python train.py --n_layer=15 --d_model=96 --n_head=4 --n_kv_head=4 --head_dim=32 --d_mlp=256 --vocab_size=1024 --activation="gelu" --norm="rmsnorm" --norm_place="pre" --norm_eps=1e-05 --positions="rope" --rope_base=10000.0 --rope_fraction=1.0 --qk_norm=true --attn_scale=0.177 --bias="none" --tie_embeddings=true --parallel_block=false --extras=["paired heads", "gated attention"] --init="trunc" --init_std_qkv=0.067 --init_std_o=0.0106 --init_std_up=0.067 --init_std_down=0.0075 --optimizer="adamw" --lr=0.00321 --lr_mult_up=0.612 --beta1=0.9 --beta2=0.95 --lr_head=0.00858 --warmup_steps=213 --schedule="wsd" --decay_fraction=1.0 --decay_shape="sqrt" --final_lr_fraction=0.0 --batch_tokens=8192 --seq_len=256 --doc_mask=true --z_loss=0.0001 --train_tokens=98350000 --steps=12006 --dataset="wikipedia_en"
Each number is 128 + 24 x the weight over its row's rms, rounded and kept within 0 to 255. Layers, rows and columns count from 0. The size above them is the row's rms in percent of the matrix's.

# layer 7 attention key, 128x96, rms 0.154, rows 117-127, columns 48-95
size [ 94 106  71  85 109 112  92  84 108 100 109]
[[141 127 147 168 109 115 143 155 106 117 154 160 122 131 118 146 119 125 158 117 162 105 194 143 103 141 107 151 138 178  68 120 109 126 132  86 143 138 174 139 110 131 134 122 119  98 121  96]
 [167 106 183 161  96 137 133 162 150 121 124 121 169 143 130 110 158 147 125 147 160 163 105 143  91 103 128 122 165 131 124  93 121 129 156  90 104 143 109 155 159 148 131  61 108  99 119 154]
 [ 99  74 108 125 133 137 127 112 124 155 147  90 127 113  94 139 106  87 122 119 150  85 106 109 135 147  87 133  84 138 161 134  92 112 160 125  93 148 170 135 110 128 118 180 126  87 145 101]
 [116 111  95  93 140 153 151 128 127  93 113  98 134  90 149 102 156 134 108 141 160 106 169  94 106 102 133 123 115 165 106 159  99 111 150 151 110 126 116  72 108 110 145 125 130 124 121 162]
 [133  99 127 136 109 115 128 124 117 161  96 112 162 127 100 172 131  70 143  75 106 125 111 151 150 129  94 169 125 132 133 120 134 138 137 114 160  83 170 143 148 150 138 141 129 110 151  82]
 [149 102 138 102 119 116 100 139  79  77 124  90 106 115 135 161 104 104 114 123  92 132 119 133 145 134 126  82 109 123 145 143 121 138  86  94 153 114 134 119 106 154 142 126 144 116 179 155]
 [ 97  99 117  68 114 105 163 103 126 133 136 146 122 129 168 125 142 147 151 117 111 129 107 127 116 112 114 108 115  55 143  63 113 119 131 186 162  99 126 136 163 165 116 100 127 138  93 102]
 [145  88 133 111 124 132 168 120 165  97 119 136 185 128 131 112 128 159 124 110 122 161 134  67 144 105 159 154 112  95 168 133 120 149 121 153  83 152 124 109 114 151 105 121 116  60 141 124]
 [128 142 143 124 129 103 150 155 121 131 129 111 112 117  91 112 101 153 153 129 175 126 123 167 160 141 174 104 139 103 126 155 129 100 117 160 122 177 158 142 151 155 153  96 183 120 108 170]
 [117 112 172 128 161 169 155 135 172 105 106 109 172 183 152 105 170 159 124 138 118 164 173 108 141 103 147 139 130 132 149 136 120 111 116 151 107 162  75 156 135 143 138 138 151  76 156 137]
 [168 113  91 105 120 159 128 136 138  99 125 133 124 156 162 136 145 153 102 183 101 105 137 136  82 125 125 112 128 108 155 136  94 125 112 106 139 101 100 134 143 126 118  74 132 139 143 135]]
# layer 7 attention query, 128x96, rms 0.158, rows 118-127, columns 48-95
size [ 95  99  84  90 156  98  99 100 113 110]
[[166 123  95 179 112 179  97 125  93 138 147 143 129 104 141 179 106 131 106 133  98 131 159 161 148  94 127 122 148 173 136 157 146  92 168 118 114 150 112 120 118 139 133 116 143 168 147 139]
 [117 137 127 101 152 126 127 108 161 138 106 149 135 145 126 103 121 155 131 155 147 102 129 124 117 151 156 149 137 144 126 134 105 160  66 113 111 125 139  98 156 108 105 154  91 142 128 145]
 [127 129 162 144 133 107 131 103 140 128 112 154 146  86 102 108 118 139 102 153  92 133 135 116 114 114 131 100 119 139 103 104 156 160 109 125 101 126  93 105  79 109 158 103  85 128 176 169]
 [127 119  94  64 129 112  81 120 117 140 123 118 147 118 143 123 106 139 155 139 126 131 146 137 132 130 136 147 141 151 183 153  96 118 107 117 122 160 186 138 129 110 132 129  89 139 169 112]
 [150 139 109 145 166 153 124 135 142 126  91 158 158 151 125 146 113  87 121 111 184 178 125 109 132 160 132 116 176 116 134 130 164 123 114  68 180 144 122  97 124 137 149 103 130 170 143 127]
 [124 102 185 137 132 131 132 143 112 138 123  81 121 109 137 113 112 154 209 131 135  82 133 125 120 139 110 126 102 145 138 145 113 160 142 135 140 126 129 133  94 136 150 133 118 167 144 126]
 [137 136 142 140 121  97 104 125 162 127  70  92 140 108 136 122 129 131  92 110 131 145 159 131 158 121 140 126 141 138 122  70 109 134 110  86 114  91 122 118  91 122 113 133  99 146 134 128]
 [125 127 127 158 134 168  87 101 150 128 143 147  73 152 175 134 137 143 104 147 140 140 133 138  90 145 110  76 138 148 173 123 168 141  91 143 128 106 125 151 108 172  85 123 144 167 132  94]
 [151 146 106 183 113  99 108 133 136 134 101 142 131  82 144 133 109 151  92 134 149 142 137 141  96 145 116 117 143 136 142  67 141 133  93  99  85 127 110 123 121 146  96 105 117 136 113 143]
 [142 134 107 149 124 105 114 146 163 162  71 105 123  91 142 130 123 103 106 133 149 108 153  95 115 135 109 159 118 152 136 156 113 137 149 123 136 145 113 158  82 129 170 127 141 109 118 171]]
# layer 7 attention value, 128x96, rms 0.146, rows 96-127, columns 48-95
size [ 99 108 109 104 107 113  94  97 111 107 103 115 110  89 104 111 111  99 105  98  98 104 106 101  96 109  96 101 108 104 118  80]
[[106 119 123 106 153 125 112 154 139 145 122  95 167 154 134 125 120  81  99 106 153 148 107 133 123 130  75 143 138 139 105 145 131  88 132 110 117 107 125 189  93 162 132 117 100 148 173  71]
 [115 124  98 183 109 113 123 138 126 177 105 148 128 101 128 120 136 125 132 152 136 130 114 103 118 138  89 144 124 128 133 178 171  89 135 156 117 132  72 148 139 147 143 147 110 171 165 103]
 [110 125 126 138 106 139 128 119 155 131 145 140 189 156 170 140 166  72 146 107 153 134 146 129 142 124 100 102 137 134 158 136  70 150  88  87 115 117 124 146 102 161 128 115 133 113 146  96]
 [144 122 125  80 122 112 138 142  98 192 148 118 137 103  92 150 111 122 101 133 148 118 127 114  74 114 114 166 102 140  98 141 147 135  96 169 122 129 119  87 107 106 113 111 136 155 112 122]
 [126  93 113 143 140 164 125 138 117 126 129 154 138  94 161 114  74 123 121  78 101 112 112 131 137 150 111 153 135 138  93 103 122 153 131 150 112 187 139 111  87 137 101 149 175 116 138 113]
 [115 118 110 131 159 109 127 131 140 193 114  73 132 105 116 173  76 110 117 130 164  83 116 160 145 150 110 135 125 107 107 112 139 130 124 138 139 140 123 109 112 153 140 109 129 157 175 105]
 [125 129 141 105 157 151 163 106 161 143 112 175 120 162 115  97 143 138  89  88  96 116 116 111  97 129 169 146 163 137 172 126 119 155  89 115 105 127 131  96 143 107 160 142 127 127 115 194]
 [141 147  98 151 123 102  91 101 135 170 132 128 132 147 145 145  75 165 119 140 137 126 118 166  98 167 127 135 103 129 113 131 135 108  94 145 125 109 119 104 165 150 162 122  95 154 154 115]
 [125 117 157  99 156 115 127 123 203 120 154 141 128 128 136  86 155  98 146 128 135 105 160  81 120 114 144 148 158 155 146 137 133 154 103 122  84 156 108 114 125 121  95 100 128 125 120 133]
 [148 138 131 127 150 166  97 132 110  92 179 131 136 129 156 175  93 128 154 142  85 170 136 156 114 114 160 103 121 143 111 130 114 123 149 104 156 118 155 161 150 161 120 138 133 115 108 171]
 [157  99 139 149 146 154 142 120 155 120 151 117 128 144 116 123 143 138 113  90 129 136  65 122 152 140 141  77 116 128 157 112 148 132 132 110 120 111 118  76 141 149 171 151 115 135 155 131]
 [133 119 120  67 117 146 122 110 124  84 121 103  97 119 133 116 150 103 108 111 149 148  99 108 154 126 111 137 122  96 133 155 123  94 127 113  78 116  99 170 112 126 153 122 109 137 121 127]
 [130 138 138  86  82 139 137 107 124  91  89 157 101 129 127 101 159 131 107 122 135  98 116 100 137  84 126 105 116 142 127  87 128 145 111  95 118 148 136  98 125 127 101 139 123 137  91  98]
 [106 120 142  84 126 106 136 157 136 133 133 118 133 116 130 146  81 114 123 147 147  90 125 108 102 149  73 125 110 103 116 138 142 148 107 139 102 144 133 124 125 129 130 126 131 150 148 142]
 [115 108 116 122 102 145 140 152 140 167 131 153 153 141 116 125  99 123 131 131  97 140 123 159 109 108 125 137 157 148 119 128  74 118 136 139 140 100 156 100 167 103 131 133 174 111 112  61]
 [117 137 127 148 120 105 155 106 126  93  58 146  91 135  97 108 125 133 129 122 114 125 140 146 145 103  89  96 127 102 130  91 140 100 150 124 148 154 128 125 131 141 157 127 145 107 138  90]
 [118 117 124  83 150 155 156 131 151  39 149 110 129 167 179 116  81 127 151 121  91 137 155 121 122  92 134 122 154 145  96 113 128 111 156 134 107 128 135 164  99 150 112 119 119 153 129 110]
 [132 120 110 106 110 131 140 105  35  60 109 109 135 120 149  99 127 128 119 121 148 107 146  95 127 109 101 110 120 107 130 129 110  99 154 128 142 119 159 144 141 117 140 116 122 180 114  97]
 [154 136 126 120 113 122 135  96 171 110 109 146  92 154 136  99 144 170 139 162 116 130 150  86 134 101 133 112 113 161 130 139 137 119  96 103  79 131 140 105 181 126 111 114 153 151 122  99]
 [118 136 141 160 119 121 101 149  85 144 126 117 121 107 184 147  86 123 139 141 135 144 120 125 120 131 116 110 113 133  82 164 117 107 112 164  90 150 115 141 145 155 139 128 128 140 118  91]
 [133 118 111 174 126 123 119 118  91 167  66 156 137 159  97 142 141 133 104 110 125 158 148 127 104 121 133 131 137 131 141 131 129 100 143 146 147 126 127  68 157 100 150 133 114 133  64 100]
 [136 138 116 100 121 112 113 135 185 140 127 129 104 139 113 146  93  50 127 128 133 106 149 155 118 122  86 153 125 140 111 137 113 100  82 136 120 162 126 164 125 135 142  89 137 159 146 117]
 [130 124 126 136 125 147  99 148 130 152 148 120 158  98 119 152 111 124 122 165 136 106 144 142  96 146 172 137 117 163 150 110 144 176 123 175 135 132 136 118 110 126 122 123 123 138  98 127]
 [139 127 130 126 148 132 105 113 165 131 198 151  94  89 136 142 105 119 186 170  79 156 136 131 109 155 168 143 142 138 124 150 151 125 118 181 102 126 121 116 197 140 114  99 115 141 133 129]
 [127 100 136 144 132 119  96 155 169 186 103 160 139 133  72 136 135 140 124 116  94 126 105 134 135 117  99 150 150 110 159 122 104 109 102 118 146  97 155 107 139 132 127 121 142 119 146  58]
 [127 160 114 158  94 113  96 102 173 167  75  97 141 140 153 141 122 169 158 161 107 116 153 144 146 136 119  98 122 109 123 142 139 133 143  86 124 163 134 134 145 158 125 134 114 127 135 118]
 [135 135 132 128 125 135 135 104 164  95 110 153 112 181  93 145 163 110 129  96 157 175 151 151 177 118 135 156 150 126 152 103 128 124 106  83 147 103 125 125 114  99  98 106 125  99 108 110]
 [123 139 112 145 114 102 128 102 118 209 100 167 131 101 110 132 146 105 145 119 101 115 164 129 127 137 145 133 127 131 166 139 129 135 128 157 152 147 123  97 146 112  96  90 108 129 131 108]
 [106 133 142 112  98 128 124 117  81 114 138 144 121 117 202 154  85 130 152 100 112  85 169 126 131 136 146 119 128 139 145 122 113 150 113 110 107 128 146 127 139 146 131 176 113  98 108 167]
 [128 163 118 106 176 148 122 110 128  75 125 115 118 120 144 100 100 135 133 131 114 138 136 146 132 110 111 142 125 150 120 115 146 131 130 140  92 156 146 102 120 129 164 112 148 185 162 138]
 [142 129 132  98 125 115 182 120 100  43  97 139 113 172 139 121 145 122 168 131 127 159 163 117 119 121 113 120 145  88  88  90 145 131 145 103 143 123 139 131 139 107 136 120 159 105 103 102]
 [148  95 109  89 149 128 104 127  74 130 113 112 162  79 108 123 112 150 113 112 121 133 125 133 141 142  97 131 120 119 148 136 178  99 139 156 101 164  81 127 120 124  88 119  87 175 156 152]]
# layer 7 attention output (transposed), 128x96, rms 0.137, rows 96-127, columns 48-95
size [ 97 113 108 106 111 117  88  96 119 104 110 124 112  93 109 112 105  99 107  94  95 106 113  99  96 113  93  97 110 104 118  82]
[[132 165 121 155 104 152 136 112 108 164 118 111 146 112 123 135 120 129  74 148 158 143 131 140 161 155 132 128 171 130  89 157 159 107 117 124 120  97 119 175 166 184 152 136 129 134 126 143]
 [135 158 159 149 112 169 122 152  95 150 141  83 139 111 124 113  85 137 119 118 128 179 125 115 176 146 154 139 164 129 119 147 131  96 105 120 115 120 139 126 142 154 164 133 102 158 142 108]
 [155 156 149  98 101 130 139  88 110 128 136 131  81 123 161 171 159 118 144 142 155 123 116 100 123 158 116 100 140 127 102 158 111  67 132 141 124 106 110 159 155 149 135  81 120 127  96 177]
 [138 144  70 171 155 134 141 139 148 131 100  94 125 123 128 108 112 128 106  95 161 166 116 105 157 108 150 106 183  99 141 145 120 135 172 119 102 121 112 161  93  98 118 156 133  96 146 127]
 [118  96 133 136 114 138 119 135 155 147 107 103 136 135  93 137 137 136 178 112 112 143  93 161 176 131 102 144  74 126 103 135 107 114 118 148 117 141 133  88 132 120 130 114 136 102 145 132]
 [118 163 117 154 137 164 161 149 123 162  94 135 129  88 112 146 126 147 110 143 153 156 112 136 124 143 155 180 141 102 173 112 156 120 109 201  75  98 131 153 122 148 115 126 140 117 128 148]
 [101  86 110 131  84 132 136 100 125 105 146 162 114 156 118 116 125 130 152  90  79 118 115 145 126  94 117 138  52  93 125 120  88 152 175 155 110 151 106 163 135 123 132 172 148 128 148 112]
 [135 138 156 167 136 150 149 118 149 122  91  82 148 114 105 132 103 148 105 118 162 177 127  86 134  99 114 154 182 132 107 138 130 136 135 102 112 144 112 162  94 132 115  97  90 142 111 154]
 [140 112 118 103 149 131  98  93 127 128 139 135  97 182 136 154 134 122 120 133  72 138 151 174 113 113 144 119 148 116 162 117 114 116 127 168 125 155 182 160 130 143  87 132 176 138 112 121]
 [132 124 197 184 130  93 135 114 107 111 122 147 145 157 141 146 112 108 141 113 175  91 131 104 109 130  95 100 124 155 119 104 147 146 159 101 158 137  94  78 111 148  86 128 150 182 124 119]
 [132 127 165 130  94 159 136 101  92 115 130 201 132 100 122 109 136 172 169 125 148  94 150 123 122 143 126 155 110  98 104  96 112 117 166 129 117 109  91 118  99 157 120 106 111  65 109 163]
 [ 96 127 123 134 124 120 112  87 107 130 126 144 148 121 130 124 121 139  93 161 187 121 159 134 130 113 123 136 127 106  95 116 134 118 152 164  93 108 100 171 129 164 143 176 148 140  85 116]
 [127 104  63  58 137  82 110 129 128 112 142 121 128 158 122  94 156 109 141  96 106 145 118 142 130 116 121 127 139 110 120 124 124 169  92 108 136 131 139 126 125  75 151  96 115  75  95 118]
 [150 158  92 125 161 190 136 153 111 115  83  98 134 112 150 144 127 127 107 114 127 186 100 124 153 132 134 104 177 118 165 137 139 117 105 140  99 135 159 159 128 136 138 142 138 126 111 159]
 [152 124  85 165 126 101 141 139 125 109 160 114  81  78 104 122 149 117 139 106 139 113 114 116 148 138 171 102 117 130  86 145 107 146 140  99 129 118 128 148 139 128  92 145 112  99 141 142]
 [112 151 100  67 126 111 112 178 104 125 115 156 144  95 100 120 155 104 113 109  80 154 114 135 138 137 151 142 137 105 114 132 141 177  92 141 155 102  99 122 152 107 151 130 107 121 104 115]
 [135 130 146 133 118  84 103 108 129 105 109 115 109 152 173 150 135 128 119 111 147 102 125 129 141 163  90 101 138 142 133 131 128 149 135  94 153 114 132 110 120 152 115 153 157 158  82 122]
 [155 151 123 125 117 166 142 143 134 113 100 128 120 120 169 111 134 143 115 133 162 120 134 140 155 136 140 123 152 156 104 141 114 145  95 106 146 122 120  93 131 147 183 124  81 132  92 130]
 [117  77  84  73 132  70 102 123 141 115 150 125  88 118 140 115 133 111 144 114 108 128 142 136 116  85 147 123 137 103 144 107 163 160 137  90 147 139 133 102 119 121 150 128  93 120 108  88]
 [158 136 160 136 144 122 119 122  93 137 109  71 144 114 126 161 116 118 111 130 175 185 142 124 154 131 133 101 195 146 110 129 121 126 115 114 115 126 134 139 126 125 140 121 129 144 130 121]
 [128 140 106 146 124 154 143 147 130 132 163  94 100 108  79  90 143 116 158  96 128 137 132 113 125  97 153 169  95 139 106 123 115 143 147 113 160 153 111 126 127  86 154 132  97 139 137 101]
 [113 163 104 153 132 127 116 117 136 105 129 126 136 143 116 132 141  98  88 145 122 169 142 141 115 122 140 123 177  97 157 123 149 103 139 139 119 118 102 172 148 184  98 114 161 123 108 119]
 [134 102 113 159 132 118 172 131 177 131 128 107 111 142 119 144 137 125 165 123 131 122 143 122  96 118 112 148 140 137 173 100 107  97 153 141  96 125 162 102 103 101  61  98 117 107 179 126]
 [121 118 165 163 147  83 125 114 141 141 143 138 119 146 148 133 111 122 140 130 136 162 137 128  94 117 132 123 147 100 169 114 123 124 185 125 117 128 142 100 113 170  57 146 132 160 116  89]
 [129 120 107 153 111 151 137 165 143 140 142 166 101  99 100 117 169 137 139 124  80 150  94 141 120 148 147 155  93 100 102 140 133 118 165 117 161  92 101 142 131 130  95 126  93  96 128 156]
 [121 134 139  91 150 125 144 154 136 131 132 108 129 132 100 169 114 107 127 118 104 150 120 106 119 107 131 143 121 150 157 140 155 155  71 106 148 145 138 136 133 120 141  82 115 167 113 139]
 [100 105 116 100  94  98 108 114 130 139 188 158 113 142 100 100 162 107 136 126  84  79 133 147  99 112 125 159  60 114 111 139 146 152 155 141 160 138  96 138 158 128 130 114 140 130 136  91]
 [130 137  98 116 133 134 144 146 163 111 168 108  76 146 106 111 130 115 160 126 113 138 113 108 109  92 163 162  95 141 171 124 120 108 143 150 158 119 148 137 166 111 108 108 119 123 158 130]
 [142 125 137 111 149 121 146 108 134  91  61 107 155 161 112 162 138 138 142 120 143 149 124 119 144 125  91  82 126 182 138 147 115  94 135 127 120 152 108 142 106 125 132 112 131 119 109 166]
 [150 122 130 117 128  99 145 103 124 123 113 121 141 182 132 158 113 114 101 110 132 130 151 146 143 113  88 139 188 118  91 114  97 183 142 134 112 124 106 126 124 162 123 149 120 155  97 115]
 [125 140 104  83 137  84 107 154 151 119 113 107  99 109 151 107 141 112 146 112 113 146 102 129 119 145 135  84 125 129 120 142 133 169 114  79 151 137 116  80 128 107 151 149 140 130  84  91]
 [129 148 126 135 149 163 163 133 154 133 118 119 173 117 119 113  74 155  91 135 150 165 138 147 152 113 109 138 164 133 119 146 122 115 175 154 129  96 122 127 143 164 142 163 147 119 108 151]]
# layer 7 MLP up, 256x96, rms 0.122, rows 0-26, columns 48-95
size [ 99 106  98  94 101 114  97  89 105  89  92  92 101  97 102  97  90 109  97  97 108  84 102 104  98  88 106]
[[113 109 119 165 145 125 101 128 154 124  99 137 141 135  80 131 165 144 133 116 187 125 101 134 134 152 144 117  65 133 118 129 133 129 107  99 141 121 148  99 117 116 153 163 120 128 115 123]
 [129 111 130 149 104 126  94 152 149 137 164 118 161 114 105 113 132 194 194 160 167 120 112 167 129 139 121 146 115 171 113 151 103 116 132 120 105  95 137  88 148 121 120 113 143 131 105 127]
 [126 145  93 106 144 168 116 106 149 116 139 117 184 113 156 176 172 140 151 147 150  91  86  95 155 115 103 112 126 160 122 180 142 121 122 161 157 160 137  99 108 159  93 147 147 109 135  67]
 [ 97 115 142  59 148 121 113 131  97 132 121 116 146 133 150 143 119  71 133 125 188 106 144 120 143 134 128 133 114 122 134 131  95 121 127 124 175 106 145 130 116 110 142 140 123 149 109 162]
 [136 121  68 113  93 174 147 132 144 132 107 140 123 108 124  97 115 136 118 158 136 138 120 102 134 133 135 150 159 163 173 159  72 121  86 115 107 124 124  97 121 120 128 138 129 150 131 115]
 [138 135 131 129 163 127 118 110 145 120 129  96 124 150 125  48 149 193 149 130 182 109 131 102 162 111 147 129 106 104 152 118  98 140  97  99  92 138 121 132 141 142 100 147 128 120 128 126]
 [120 124 146 154 173 171 131 144 127  83 133 146 156 134 122 125 129  95 126 128 162 101 116 137 143 137  91 115  99 110 128 136 109 130 105 137  93  93 141 162 143  84 106 118 115 100 176 140]
 [ 84 125 119 120  95 115 125 152 113 143 137 136 160 160 111 122  82 101 142 128 126 142 129  88  99 120  90 138 116 141  75 153 119 119  93 127 110  91 119  82 122 140 139 138 109 118 167 177]
 [132 148 156  96 114 145 123 107  95 130 115 118 112 120  85 127 117 144 146 136 120 144 143 116 147 146 153 123  99 177 133 143  91 169 105 102 130 108 127  99 116 111  76 122 160  95  92 137]
 [111 119 129 129 172 150 146  88 182 142 110 132 124 143 117 145 113 124 119 147 135 122 115 126 150 142 128 143 128 137 158 139 119  88 141 111 154 128 133 162 134 132 119 135  77 135 140 109]
 [132 152 144  93 155 127 185 159 117 127 110 125 157 109 129 126 156 143 133 181 135 144 175 105 111 121 125 185 109 148 142 108  55 129 124 138 129 106  88 109 142 110 100  98 130 126 101 118]
 [117 135 101 133 136 127 144 140 154 135 109 118  74 181 115 133 155 127 143 192 110 114 133 169 146 142 168 147 124 154 128 153 112 107 111 145 149 113 141 126 122 120 103 107 123 121 130 127]
 [147 143 129 103 123 139 111 131 182 130 164 131 114 188  69 127 134 202 146 153 128 122 123 116 142 105 145 129 137 117 130 169 110  82 114 155 136 100 144 139 119 137 112 122  88 119 140 122]
 [142 166 118 133 148 146 131 169 104 165 101 119 135 142 136 111 129 117 133 109 144 141 128 143 161 141  72 123 137 171 118 154 147  82  74  67  96  95 127 142 134 127 142 143  89 118 157 175]
 [124 134 143  95 147 119 164 136 111 153 123 137 130 162 144  81  85 158 110 106 110  94 145  97  90 155 132 159  77 142 166 134 116 129 120 113 124 105 114 136 121 111 109 143  86 110 143  99]
 [137 115  73 107 122 103 116 121 133 130 105  88 120 106  87 121 136 120 125 123 112 118 118 113 168 188  96 117 126  89 156 157 125  87  99 161 130  75 142 132 129 119 137 124 131 115 165 126]
 [152 154  97  84 130 168 144 121 195 158 146 164 147 140 134 101 120 138 127 157 130 138 120 117 142 151 125 152 164 124 159 150 142 111 142 129 125 113 100 129 138 113 141 154 157 128  80  98]
 [143 151 133 132 106 117 145  87 113 158 105 164 147 147 131 169 133 137 163 153 143 132 137 109 181 150 145 124 109 126 132 141  92 104 118 142 138 166 155 117 105 119 118 121  82 118 147 159]
 [135 139 100  94 107 122 127 135 114 119 130 101 155 113 114 158 106  95 114 143 112 152 101 139 117 201 137 147 113 132 109 137 135 129  98 117 128  85 120 136 146 105  93 138  68 101 150 138]
 [120 158 143 165 112 135 169 103  93 140 135 111 137 128 138 112  90 152 163 144  98 110 154  89  87 151 120 130 143 121 122 104 141 145 119 120 128 117 117 140 127 103 141 115 108 119 154 103]
 [122 146  98 133 157 121 115  94 108 140 124 100 162 151 115 101 112 122 166 126 125 136 127 134 161  94 132 146 111 118 158 167 116 108 102 110 122 149 173 134 114 130  89 148  55 117 107 108]
 [102 141 147 139 149 121 125 117 149 148 187 141 132 119 134 105 140 138 147 152 120  90 108 133 160 102 115 103 110 119 162 140 124 140 130 142 100  83 134 133  79 144 114 150 123  97 154  91]
 [115  96 128 123 207 128 107 113 162 100 115 167 157 112 147 121 120 103 159 130 145 169 167 149 114 119 107 134 116 169 173 113 114 106 123 134 129 103 122 142 104  83 114 107 100 124 105 134]
 [ 82  92 107 129 137 133 136 108 151 113 119 154 106 114 147 128 143  99 139 142 142 118 116 148 164 170 110 125  92 142 135 158  98 141 137 116  96 135 141 130  95 100  96 128  90 126 125 111]
 [129 171 139  93 112 149 100 138 113 126 109 137 132 111 111 133 167 136 142 158 151 132 111 110 136 156 155 136 143 154 120 131 121 129  84 136 165 146 165 104 139 168 103 111 122 116 103 156]
 [138 185 142  61  98 162 104 125 119 137 136 144 119 152 130 117 110 133 151 118 153  85 105 113 110 126 138 107 102 113 167  90 135 157 125 132 131 108 140 136 149 153 104  91 140 114 117 162]
 [115 134 121 136  93 153 152 109 161 126 136 128 106 175 144  91 105 127 117 109 159 119 177 114 136 144 114 121 107 169 186 164 105 107 135 148 119 118 107 130 148 115 131 130 116 126 106 116]]
# layer 7 MLP down (transposed), 256x96, rms 0.14, rows 0-25, columns 48-95
size [ 94 106  97  95 106 117  90  99 113  85  94 112  96  97  95  97  94 112  95  99 104  82 102 100  91  91]
[[143 129 134 154  80 141 129 130 145 126 142  95 156 139 166 138 117 149 156 101 131 165 186 170  96 157 135 173 160 108 133 155 147 168 137 127  95 103 109 116 137 130 136 121 144 148 135 124]
 [148 115 124 143 149 157 155 118  85 130 103 122 153 134  96 138 120 127 108 121 147 141 108 126  97 116 149 136 186 120 149 118 145 127 118 149 113 114 113 115 129 131 179 162 105 130  80 154]
 [166  99 119 114 157 164 122 148  63 129 114 103 179 140 126 100 159  92 147 101 126 136 118 146 151 116  98 140 143 175 131 115  99 116 155 130 139 155 148 146 141 107 165 157 115 115 138 163]
 [159 126 146 131 158 136 151 133 157 116 117 129 105 159  66 155 141 133 144 144 117 122 149 155  87 102 113 137 161 142 104 159 107 106 115 108 107 133 143  97 127  76 117 115 150 122  93 152]
 [114 126 118 113 153 100 137 147 110 122 141 103 153 128 107 127  96  88 110 104 121 172 118 154 117 157 158  69  95  69 153 125 136  86 126 164 140 138 109 156 134 141 119 124 154 133 142 132]
 [128 161 133 110 132 124 137 106 157 116 134 131  97 134 136 134 141 120  93 179 128 123 120 117 164 112 122 137 170 101 102 104 151 140 154 176 124 127 137 123  92 126 131 127 114 139 122 128]
 [141 112 160 138 113 145  86 114 138 118 155 121 101 159  75 116 136 124 137  96 175 136 142 126 133 105 140 124 110 174  93 129 122 131 124 156 114 150 138 125 108 121  93  83 136 158 142 102]
 [136 150 102 150 131 124 146 137 110 155 136 100 101 135 133  85 129  91 120 121 112 170 103 107 100 112 124  97 164 145 167 127 116 119 134 126 139 135 175 139 132 153  97 119 125 172  88 107]
 [128 147 134 120 142 151 133 143 110  95 155 103 162 140  90 125 130 121 128 128 140 173 140 138  89 162 135 166 155 146 138 156 167 159 112 125 101 110 118 114 110 106 113  95 162 120 144 164]
 [135 131 102 128 131 120 123 150 103 133 142 130 123 128 138 138 128 119 134 131 128 126 138 146 106  89 102  99 122 139 154 120 101 142 114  93 122 118 104 117 131 127 137 121 123 123 114 158]
 [131 146 158 128 131 126 149 122 131 102 112 184 173 128 108 124 144 110 132 165 125 143 149 180 136 115 137 133 127 145 102  76 154 109 144 103  56  90 146 101 140 130 202 132 124 149 143 108]
 [125 142 117 116 128 134 134 103 142 141 141 150 133 152  77 115 136 175 143 134 128 123 154 137 153 204 142 151  98 149 148 137 106  84 107 130 150 122 128  97 121  77  76 153 100 113 125 169]
 [122 123 135 143 125 141 110 146 130 121 158 125 116 156 136 138 132 148 156 153 113 112 133 134 121 156 120 152 142 158 153 102  92 154 112 105 133 122 122 110 120 131 111 135 161 124  98 125]
 [ 88 150 157  94 111 113 144 157 187 121 116 165 159 131 142 160 134 133 125 114  90  68 124 105  87  96 126 123 103  93 101 137  94 131  91  97 114 187 110 105  84 120 132 141 129 164 107 107]
 [103 180 162 100 150 144 118 145 134 189 157 140 150 121 104 153  76  97 119 154  59 114 118 143 126 121 156 107  92 147 130 112 118 136  95  98 162 112 114 123 120 140 130 114 133 119 138 125]
 [128 132 107 107 178 162 160 153 140 138 171 108 111 111 140 121 107 136 154  96 128 148 162 121 128 114 120 107 116 165 172 116 164 131 110  83 131 108 130 117 157 113 111 132 124 177 143 140]
 [136 103  85 139 121  89 121 110 104 145 113 167  94 157 144 131 128 137 135  80 160 103 151 147 119  93 114 120  81 139  77  88 158 108 180 116 130 119 146 123 138 177 101 119 156 127 163 134]
 [119 123 119 149 153 152 124 141 127 107 122 144 116 144 137 109 157 141 133 122 139 125 115 130 145 148 119 121 133  64 113 108 148 148 155 148 158 124 127  98 154 132 175  79 187  76 185 107]
 [101 132 129 114 110  99 137  73 104 101 147 126 112 164 155 124 151 166 119 130 133 104 126 111 105 177 102 161 132 167 165  75 115 122 106 110 145 162 116 124 115 109  69 141 119 141 116  99]
 [ 90 127 114 128 136 131 133 136 149 140 144 125 134 139 115 149 122 163 123 122 129  98 116 140 133 131 139  95 113 119  83 120  81 148 161 166 136 107 102 109 170 169 124 158 118 155  96 121]
 [120 170 146 153  94 144 155 120 167 150 116 118  99  65 164 152 104 122 139 154 107 124 114 158 135 123 159 107 150  85 110 106 184 107 122 120 107 133 164 164 123 160  95 102 158 118 135 133]
 [123 145 123 165 129 148 158 113 131 124  87 112 134 140 115 123 111 134 131 126 128 147 119 134 124 120 122 146 121 174 112 152 112 146 165 117 130 173 156  81 177  76 138  84 100 127 116 203]
 [160 140 125 148 121 111 160 118 130 126 129 107 162 134 136  74 101 134 145 112 136 133 139 129 131 142 106 104 110 114 107 155 144 100 124 137 101 151 118 132 121 128 127 146 137 153 132 113]
 [159 131 132 129 138 103  89 139  93 128 106 144  77  83 103 151 148 131 163 136 111 122 139 171 127 157 109 170 142 102 184 180 159 135 100  94 145 119 133 142 107 107 103 100 128 134 102 140]
 [ 72 152 144 138 170 126 136 112 110 130 120 115 128 144 148 103  95  93 125 124  88 146 148 165 159 121 164 140 158 160 145 150 124  82 117  87  87 141 145 116 143 140 123 108 131 135 157  89]
 [104 123 102 130 116  92  93 101 150 110 123  68 147 138 122 149 130 135 165 150 104 147 135 184 162 120  75 106 126 136 137 141 140 119 123 122 167 148 108  88 161  78 134 133 129 142 118 130]]